Part of a small language model's weights: 4292 steps.
Each number is 128 + 32 x the weight over its row's rms, rounded and kept within 0 to 255. Layers, rows and columns count from 0. Numbers have three digits each. The size before them is the row's rms in percent of the matrix's.

# layer 9 attention output (transposed), 576x576, rms 0.0343, rows 316-319, columns 0-95
122:114198119136101122119145073163184119136148099097128138108127118176116153080107058164172097103146139153194079147132146148177157096140098030138139088133194145169157112167151108109052105190053171093103133117077154096193178163103119133121088095146121102137104140132168113140140152217154129131
125:100171117078165123113122142129115116159090136107103123128096141107174167097095162107201118104124145190129192142112142063130131098141109163100118121114143051125116056071169130087133172151126112143149068121112088098141137136186064150131116111094148117204206140124098157125107128128206158111
125:123167133098131129167162164097143134151205120094150108149150104081121127119094123114172185135099170107157119157135123101075135115173055126086093155182105113118186147182074179115132059146051171131118143148125139137216155151124163095127137095151104125066147152119115072143090096179178069161
130:171071079130194077143120156060104107033131093114094173142139120100104189108123134165095134098110174138142147142190119213132120089150130091111175169096119118145147141142157151150154141149130155157159134069155197129173176122094177071158150090129173095158076122154141143090088196118155162114
# layer 9 attention value, 576x576, rms 0.0276, rows 317-319, columns 0-95
124:129073142156118148148132110175107101165167139040132139138156176116109104146187116102044113135079163086113131124139084129181120132148161108114177090091098141160125196100132124141088097165143169131164148153185172093146150096141174095134125116097117185097138131110126131080178116197102094116
123:123046137131124177106049122153098129131125166110114111128207129196100128134121097135090119118153166130117123127146165123098068118120073175156114099086112167164129136109150119120129067173092120159128146168119162127096109118090141116110117154139132055194135134152127119082084105096106120136
129:087090154093104191131133091129125148149105139117156155019095157209173146130132163118132144138153108150128097118147121136183158127160115147181142109088129217121125105123086101144162165125132085122097143143123096095200085210129176176162189122107123130083133124168108090075121085178123129167
# layer 9 attention query, 576x576, rms 0.0276, rows 320-330, columns 0-95
152:086182144174103065121116156114147141161140112138130122138147138157115176174204149143131153106155187082148085188089161139156157138127158113134082124124152137157148168108159126105143197095071092194115154116158097129108102113060108100182106140166195101103117179137105106079081114133184126103
111:111180152169131096134102136122142134137135113149147129144156122157114148184182164146140144139169179046120092181138150112149175167120176128160088102108127113156141146107191127119112177137110097172108125164123133120082149119075092131158103154152187108112112144138074101068035124127172120132
105:078145161144116076107101151118137143144149109145159120146155133134149173159194140121120148112160174060142133214149141116132128115125128077170086150127200143210148148165148129146139188100064123149093113108116161111115105100080098078189096129148191112067105143112071150104079100098150112099
085:164119086119159204124148091179124135120107140126114138126101108131141113097112089070154116155147123172137114041097084149140110136138120142100137153129046116090142074130091120049146108154215137077119108122151104142186146147182138159100133099079039141137149109137098069154166177167110158152
099:083114147092165119059130129133151116148124118170126117137162163128106154117116115073127124140126141105152163134146128109102108076104133134110102212189108154140131108133126143089160106112079105135071109138133142106163163117149116124183112096106102113042169150130082111176150178089123133118
089:085143181160117142112081126111097111121215157113161137079126101156138208162156118097140154112144097196171113209116093104143105153178114094133134121149149135123205134147148076139115129082133135131099142151123163126150118117134095137156162109176190111107160074135148154187134138124152128070
083:167154123053133137114127104163138169027088127129118107115073133130141086111035174102121105137116088138103138154117144126113144201095098122131122129076138104110093099137157186146086063139160167103185154095164154122100109099150162158043164120121090140107127167147132143096126114120070113191
088:123107179072147071167115140126170151187139137130154134131137091099142161113133112170054118122134137139192166101114124112148126095094172091161079167168136106162070074105116102070191132108089120125091083076158132124119095175141105097166125095139160091124133145186124175195106123133162141100
087:131141218136121120113071125110079119173187096139146112121202122093142116145161118135144119092159118061129129173091115067130086151187127109165080127114155173123192096138178091152143154146096151161088126152068143157153135184124095129179144121123177125116119131096107145170143144115137135055
099:099108109102110131096092125187131108194064157105071112133179128115053124089141127085107189131162139194094112142151121045105144145174146106149125113107118110134111150123128138177101064095124140130105082128141113101124072164088184119155109152192142157171169070170183121103120117165109138144
087:114113142100206099111145139092103064115129227153118168105125116110110148117143101120140150135100111110102129123140158095108062152211054119145138109077131070189166137116148158151133202159114141117185124110131086080147136191115123109085135163103130090164145121160108108123148145144148153119
# layer 9 attention key, 576x576, rms 0.0276, rows 320-330, columns 0-95
099:150142189202142086167099153108115114206176122118119189099202122094135150153139068097132161096155150093181125126173140115141072157194110123165130098100173115113204072148137079139166091147110105098096110147107141147119099198121120162153100115132166095129086121112113157129106158152151158102
105:084127145141120090166100101110121130193154105143108107094192097164101172140156100152135133110145191105167120152180122100156152111179113072194133110154164173125195091121169102142170140149080122116091078122129130148102076187116124092184119104149168090100137120119036132121101130169179143088
112:098116199190119092144080145122130093171180102125098117096186104128100175169161099128144118073133124136158124130162126111123118121188143146173142072190153162147206096129123073138157122122083102102053119142130139123155121178084102137191127112135162097140102162079126105189114153194161186048
077:130159083129095107105165108168095146129106179120142133147082162164113074086089134130101100148137146157101170113116092130125151149102112101135106176144069108100087141137130151147084137161164116130201117132175122084137158083094155144069124123153081175085145121112117153123154135090102092185
104:099092189192107085164063142118106085187189138140151095114173109136122197154173051113123101039077132150118114122111115165106075117217141136110137109146144134152198126140152094121142151139114115084046103117121122110137154137141113148170070112082116104099126173139085110171142148155159112092
073:133162192204127094143097139090079131110181167141165135113164141155162175152139112165158109123158079131088134137055144124150105106182142132098137071171159156102159112147091113118080137121108072048102154159145142123111179161117069125151161126086122098151114117125137122147185130152129133097
117:127119087077134135125155154164196101107085095137130155193133121119130097085089170135179152204064114162102137135138160122100173075057112152100114163139165126119054178157105171112098141089110080177163169114093160135158148062113141143134159181111127180135165123121166164118080071069112120195
106:093114163191106108120091137092133131140140149083081111092136082138140138126147095132140161109114186109174118175132141070190141140202078125160146107122089119167171075097119030168126117085114135108093110130133156133118133186113171095181105103122138097134143116149149118146155168158104108038
157:102129183186153120115082121089111065173144130123150150106171101147118184200158057108114144067138132141148127174092094158149075116155121133174083123107151118210202110147178121179165119134092111110112103158169126114143114184110163152194100149133111122175127123103098126150099149149162174083
101:139146168189077178160145118157124098083098119135200147082174134186108075105154083167091128150120113076113109128114124116089046116121129099101098107164111098091137170109125111114140133174149143128112120166160165124153071152100132121106100111172137130089165161167176117117076130161108150097
091:087040082160068124101114171150119074125155160103128099078127140115097130089134125155038167145141170156110142095088117148126168169162176099077167148134127093148155175136209128147108073128129132109129112115135141148074144134117126153137167139154126104179116082153152158155143160179085147139